Weights of a small GPT-style language model, trained from scratch on English Wikipedia.
Size: 16 layers, MLP 128 tanh GELU, 1.09M parameters.
Architecture: LayerNorm before each block, learned positions, tied embeddings, normalized queries and keys.
Each number is 50 + 15 x the weight over its row's rms, rounded and kept within 0 to 99. Layers, rows and columns count from 0. The size before them is the row's rms in percent of the matrix's.

# down: layer 12 MLP down (transposed), 128x64, rms 0.374, rows 77-127, columns 0-31
# up: layer 12 MLP up, 128x64, rms 0.324, rows 78-127, columns 0-31
down77 104:34 13 41 38 15 62 29 36 55 35 32 60 38 53 55 52 42 33 46 49 28 37 56 39 56 41 48 45 59 92 48 42
up78 085:61 72 39 33 50 76 26 39 45 36 61 58 47 38 40 19 92 28 52 36 58 32 64 48 52 33 52 55 57 66 77 60
down78 083:27 26 65 71 49 30 39 32 45 65 47 37 49 43 34 50 51 42 62 85 57 40 26 37 44 40 49 39 43 41 66 54
up79 098:69 41 73 70 71 76 44 46 83 45 48 59 35 12 54 43 43 54 76 23 52 40 68 69 67 57 33 49 52 51 57 42
down79 089:28 53 63 66 41 56 84 52 28 62 40 33 71 60 22 39 54 38 41 46 46 49 58 37 67 60 46 56 54 32 37 53
up80 101:15 71 28 50 48 59 45 44 61 43 30 55 43 51 35 66 50 52 63 23 60 50 34 59 68 36 53 58 64 52 64 49
down80 089:43 38 35 54 38 44 49 81 32 69 36 35 47 48 66 85 52 61 52 70 16 53 58 57 58 33 63 78 56 60 37 51
up81 095:41 42 47 71 60 58 79 56 65 45 37 20 27 77 70 46 64 50 47 35 78 86 29 45 58 53 67 47 50 72 59 40
down81 105:64 43 53 44 54 73 38 44 44 42 60 44 32 24 36 45 89 58 36 76 44 45 51 36 37 85 54 24 18 42 58 57
up82 109:40 46 57 24 78 54 41 67 52 46 45 13 41 54 34 30 39 71 58 26 50 50 61 73 52 17 46 58 54 72 39 46
down82 119:60 59 56 50 61 46 31 62 49 60 59 55 47 67 36 51 10 67 76 59 39 50 75 79 43 43 34 52 35 59 67 44
up83 107:36 59 36 39 48 44 45 28 34 37 57 25 37 11 49 26 53 59 56 44 69 44 69 50 68 58 68 56 94 56 56 50
down83 091:46 40 76 76 49 75 56 32 72 65 49 67 52 46 72 45 13 38 52 49 45 40 57 33 37 37 62 52 87 36 40 57
up84 086:38 27 24 31 20 36 59 46 67 51 44 26 48 27 31 37 58 70 71 33 49 67 56 30 47 61 44 53 66 65 57 77
down84 087:41 44 63 66 80 51 28 61 29 55 24 78 32 45 59 67 55 41 50 52 47 65 43 35 80 49 80 56 49 60 34 59
up85 102:34 68 58 48 58 48 56 29 38 66 42 44 55 43 45 96 18 36 36 30 50 47 28 57 67 48 44 45 43 59 58 75
down85 108:42 42 31 76 39 59 47 42 59 56 61 23 51 66 57 30 56 73 13 40 73 38 58 39 50 51 62 40 65 60 70 61
up86 093:47 31 64 43 78 20 58 68 52 26 53 66 41 44 51 82 73 44 75 50 33 45 35 36 51 40 37 63 39 42 33 67
down86 077:38 54 55 71 51 59 64 40 43 51 32 44 51 70 30 53 51 58 18 28 41 56 67 85 44 55 39 52 56 57 42 64
up87 093:43 66 50 64 62 73 50 33 63 50 75 64 50 63 67 33 50 47 41 69 47 59 44 78 53 38 47 67 54 30 48 42
down87 085:52 73 73 46 74 40 44 48 46 53 52 62 85 84 61 65 91 31 59 58 40 37 50 49 41 52 49 56 45 18 56 42
up88 115:56 29 42 64 41 66 61 54 45 62 21 27 78 57 44 53 43 45 32 61 48 49 67 23 35 83 54 58 56 63 39 64
down88 120:38 17 61 46 62 29 43 62 45 53 54 26 41 19 18 52 56 52 63 64 37 39 60 97 62 41 61 33 54 42 40 58
up89 102:34 57 58 47 63 67 38 65 33 45 68 65 53 61 61 35 71 50 52 74 50 53 57 38 62 40 47 56 53 46 32 40
down89 092:53 32 66 50 73 32 76 60 56 64 51 64 42 64 35 75 55 55 48 41 46 82 33 50 30 60 30 49 47 27 39 47
up90 091:62 44 66 40 48 50 69 46 62 86 45 74 64 23 44 56 22 43 35 55 58 72 24 60 50 32 62 32 47 60 37 56
down90 081:24 39 39 51 87 38 61 50 33 52 38 29 27 75 36 58 41 38 50 54 63 57 48 33 22 42 39 56 45 37 42 67
up91 098:43 76 59 58 57 69 45 49 66 35 38 65 76 53 36 51 68 22 50 60 66 39 42 50 37 28 54 66 33 40 60 57
down91 092:16 26 31 55 23 47 50 26 40 59 54 63 49 43 57 44 53 70 65 42 56 69 65 40 64 83 64 42 82 52 42 19
up92 100:48 45 45 30 43 50 36 68 66 39 69 41 53 55 28 32 62 57 62 36 35 47 71 32 81 32 55 39 41 37 66 54
down92 068:18 79 77 48 66 63 42 42 66 43 44 49 44 24 61 35 56 48 43 47 51 15 55 63 69 73 54 61 53 49 54 29
up93 099:51 41 57 26 59 59 46 55 62 41 50 51 35 57 53 40 46 63 38 73 65 51 40 62 79 50 51 51 70 55 45 47
down93 097:61 81 43 45 46 46 63 48 53 42 53 47 63 51 58 42 57 53 47 94 76 46 63 44 42 51 44 66 44 44 57 65
up94 096:44 63 40 66 54 63 58 70 36 31 92 36 42 44 40 56 42 32 44 44 48 19 52 37 57 40 46 66 57 66 67 47
down94 093:19 48 45 53 40 27 85 32 43 70 34 57 73 46 67 62 49 54 44 52 50 71 53 68 44 40 42 39 24 38 37 56
up95 099:72 47 53 54 77 46 28 55 61 46 45 47 40 45 70 39 64 58 52 51 75 62 57 34 63 81 56 50 48 47 81 01
down95 103:48 66 51 42 84 62 40 42 28 54 14 47 66 55 84 54 52 52 41 35 51 57 22 34 61 47 56 42 51 25 44 84
up96 087:56 62 32 41 59 88 68 60 65 45 49 57 46 47 51 46 44 00 51 45 34 47 68 57 50 52 48 42 49 47 40 33
down96 085:57 32 35 28 46 49 57 45 45 52 58 11 51 56 56 57 50 91 57 38 58 50 61 49 52 56 52 25 71 41 55 53
up97 095:36 59 49 11 40 65 43 55 65 34 38 30 80 70 65 41 51 85 36 66 54 73 71 36 42 59 50 44 71 73 43 56
down97 093:65 49 56 99 59 49 63 54 54 60 85 69 33 40 68 64 59 29 23 42 74 36 27 44 50 56 39 67 39 47 62 36
up98 090:49 41 27 58 49 66 82 34 50 44 48 19 37 62 62 38 78 62 59 25 39 32 59 39 73 75 38 41 50 39 56 57
down98 080:66 70 47 24 37 72 37 75 41 59 67 41 30 38 23 48 30 48 65 52 57 50 51 52 62 70 50 42 33 66 58 34
up99 102:58 57 66 34 76 45 34 53 46 44 43 48 42 67 54 54 29 23 46 53 38 72 37 57 11 56 52 52 58 49 68 39
down99 081:45 35 43 60 68 37 51 36 69 47 45 63 34 28 54 40 45 34 42 21 50 19 45 38 57 27 54 41 54 34 00 56
up100 096:50 44 62 68 56 77 35 46 53 78 42 43 32 63 65 76 62 38 51 50 66 49 49 18 52 73 41 76 64 73 79 56
down100 098:71 49 42 27 50 65 15 57 67 45 85 44 66 49 50 48 68 72 20 31 44 52 46 40 39 59 25 40 34 55 49 25
up101 093:50 61 67 36 61 76 63 38 28 58 49 21 46 37 59 49 36 60 32 61 58 58 31 42 10 58 43 47 32 64 39 20
down101 091:36 32 39 56 42 03 39 48 62 44 62 52 68 28 61 39 50 37 54 39 68 36 63 46 99 33 52 25 57 64 67 68
up102 095:49 36 53 42 64 71 62 26 52 30 72 25 60 52 40 43 36 55 72 46 80 26 40 51 27 68 60 27 79 28 46 53
down102 083:69 44 45 50 24 65 47 79 35 55 52 52 33 40 68 29 09 60 39 67 51 60 50 41 33 70 44 43 93 68 35 33
up103 095:63 50 83 60 66 30 37 70 44 56 50 43 40 36 47 45 44 64 63 36 49 95 59 38 96 46 34 44 52 47 48 27
down103 090:63 64 34 49 76 33 52 44 51 52 73 65 78 57 69 39 59 32 63 45 48 64 25 33 35 48 62 38 50 43 34 56
up104 098:46 58 34 32 28 87 46 47 52 68 40 36 50 66 38 72 72 58 44 54 74 46 46 47 50 45 26 29 60 41 36 51
down104 086:24 54 67 38 64 08 63 64 59 39 56 29 52 48 70 45 25 47 44 57 24 47 55 49 48 48 51 71 33 55 51 47
up105 119:76 61 58 60 58 85 47 74 59 50 55 60 38 18 47 40 22 49 55 63 51 64 80 26 70 73 60 53 63 80 50 58
down105 124:31 44 53 64 53 53 71 40 61 51 42 27 54 68 40 49 63 66 44 74 46 44 65 51 47 61 46 43 47 56 67 15
up106 112:35 60 62 60 88 78 69 61 50 35 72 56 57 60 47 55 53 46 52 60 63 46 53 47 64 57 53 42 58 67 54 17
down106 116:52 50 28 27 38 40 43 79 46 28 63 49 53 68 22 99 63 45 30 50 56 65 53 66 57 49 34 73 71 63 35 58
up107 119:53 30 60 65 63 39 42 66 66 55 99 45 51 38 23 56 17 38 59 37 71 46 50 37 60 52 38 42 70 49 16 57
down107 168:43 42 48 41 34 49 41 56 51 35 99 60 55 63 55 54 19 38 64 32 54 41 66 44 37 28 32 65 39 45 42 41
up108 108:60 63 39 65 57 51 65 78 51 53 35 49 02 41 38 46 46 62 58 51 31 74 43 46 74 56 52 58 60 64 46 30
down108 120:55 53 51 48 51 40 90 58 52 51 30 35 27 45 45 44 50 59 40 66 42 52 43 35 59 88 53 32 55 36 56 41
up109 105:12 50 57 14 35 43 55 45 64 58 45 30 57 32 58 37 58 53 58 62 50 42 71 54 55 60 48 37 46 40 17 53
down109 114:86 72 31 51 45 25 42 55 77 28 64 48 66 50 31 59 72 42 54 62 54 52 39 52 36 34 17 44 30 31 39 49
up110 113:68 37 39 64 66 49 29 70 52 51 68 45 33 48 28 65 34 55 47 60 38 61 60 51 76 57 51 52 43 47 26 24
down110 117:49 80 57 57 68 54 59 46 51 63 44 56 41 21 54 62 45 31 72 54 74 53 33 18 57 54 35 69 44 60 33 69
up111 113:48 31 60 32 45 59 76 51 52 41 52 47 37 41 57 44 34 41 32 53 93 18 66 71 52 38 42 26 79 68 47 78
down111 127:63 65 55 64 63 71 73 78 35 57 63 66 50 29 56 26 47 46 56 35 59 60 44 34 61 51 55 52 45 02 49 56
up112 112:41 59 55 44 61 47 70 44 36 46 73 49 51 67 74 23 44 64 35 45 33 58 61 51 60 67 71 54 60 50 44 22
down112 089:72 63 46 56 32 66 44 51 59 49 40 72 73 72 58 31 28 45 59 59 66 64 44 70 57 36 66 52 81 43 62 39
up113 092:28 78 59 50 32 54 46 58 75 54 60 35 70 41 50 34 74 62 58 06 45 56 56 37 68 70 30 52 76 39 67 51
down113 083:34 58 58 40 43 68 55 59 55 63 54 31 44 20 50 29 56 62 73 35 39 55 60 25 68 47 66 73 66 39 38 66
up114 095:54 48 72 37 41 58 91 41 52 31 38 33 20 58 24 53 57 59 48 34 58 71 39 83 53 45 47 41 50 53 31 27
down114 092:16 35 54 59 40 63 42 67 50 32 47 57 55 47 43 58 38 60 41 45 63 64 22 41 47 54 54 66 73 51 50 66
up115 082:44 64 27 49 61 55 51 49 68 58 71 52 82 63 53 34 56 46 62 65 29 14 31 72 31 38 61 41 50 18 49 49
down115 079:40 45 54 39 55 47 41 39 56 36 52 65 46 61 22 18 63 77 48 39 50 55 57 64 55 50 68 59 54 41 50 05
up116 081:56 54 68 44 54 50 67 35 62 41 88 52 49 43 39 55 27 47 24 42 44 74 39 50 55 43 33 18 57 62 65 53
down116 091:66 47 67 54 64 37 47 34 36 44 33 63 60 30 51 73 59 53 59 44 48 44 65 32 54 46 25 70 30 14 47 25
up117 097:35 49 43 59 81 45 75 53 65 48 48 56 46 39 53 43 56 30 40 23 65 47 24 50 00 65 45 56 55 44 54 95
down117 095:28 62 59 53 59 35 65 61 61 55 46 35 19 62 46 54 30 41 49 51 65 50 47 30 44 25 56 63 24 79 33 57
up118 114:51 48 42 56 28 78 52 63 37 26 75 49 36 80 39 47 32 66 55 74 57 49 26 29 57 64 67 52 43 66 55 49
down118 103:35 38 41 67 48 47 45 52 32 52 59 29 47 69 69 60 64 43 37 38 51 56 38 50 57 43 40 86 18 56 50 55
up119 088:54 44 59 44 56 65 50 32 68 53 57 66 45 65 65 51 41 53 46 65 31 56 47 58 40 46 33 58 70 48 37 79
down119 092:13 37 37 31 30 12 52 61 33 50 69 46 43 54 46 38 37 58 43 50 66 68 40 62 53 24 66 67 61 24 48 45
up120 091:46 59 50 48 54 65 52 42 48 37 45 35 43 51 52 25 50 43 67 48 44 65 77 70 46 75 66 55 61 35 26 84
down120 078:63 55 29 41 36 64 48 76 46 52 86 33 53 61 15 50 68 72 48 52 69 51 21 68 53 66 33 32 59 54 62 51
up121 114:48 57 61 46 38 76 66 75 55 48 52 44 59 24 25 52 57 55 47 70 54 32 47 53 16 46 52 24 63 51 38 58
down121 108:45 26 58 28 19 79 45 34 37 47 36 43 38 41 76 50 43 52 63 63 33 31 65 49 53 48 66 56 48 42 58 69
up122 085:42 48 87 53 74 49 41 75 63 45 60 48 48 28 39 45 46 53 42 62 27 36 41 52 45 62 67 54 55 34 57 40
down122 095:55 58 41 33 40 70 53 56 39 60 43 45 34 42 57 62 55 77 57 45 37 37 63 29 27 63 57 47 47 27 41 49
up123 090:54 52 60 57 49 85 59 70 57 47 60 37 55 57 35 39 56 69 40 58 56 81 25 52 74 42 34 29 43 56 52 36
down123 087:60 57 54 46 40 37 53 50 48 54 55 39 47 40 60 77 31 78 37 69 67 54 45 64 32 27 32 64 38 30 32 65
up124 098:49 47 64 63 44 54 75 50 49 32 49 40 42 56 70 15 49 76 39 40 50 96 57 53 63 83 44 49 59 52 27 74
down124 088:66 70 50 52 60 93 29 51 33 62 79 65 46 47 67 52 26 33 36 59 58 38 49 67 60 48 39 43 56 53 36 65
up125 101:74 53 64 64 49 79 53 59 43 63 61 43 44 59 63 48 30 53 46 27 60 49 43 46 56 65 66 61 49 64 56 41
down125 114:19 58 46 35 39 21 37 51 44 44 45 35 43 34 44 66 64 61 49 36 53 50 71 31 37 19 29 34 55 62 64 65
up126 113:46 61 59 69 56 40 33 53 28 47 50 60 46 56 44 28 34 73 36 46 69 43 24 34 54 62 43 42 69 48 52 60
down126 125:27 14 52 41 35 53 50 60 67 63 54 54 24 56 44 65 35 24 65 56 37 35 77 74 52 51 58 31 59 51 65 62
up127 102:53 63 37 77 40 46 56 75 70 71 45 35 40 36 40 59 71 86 47 45 52 59 28 28 41 96 45 44 89 45 53 56
down127 114:47 70 08 44 69 74 53 53 46 46 36 42 41 56 51 41 49 67 54 60 44 78 46 32 49 47 52 15 52 71 70 68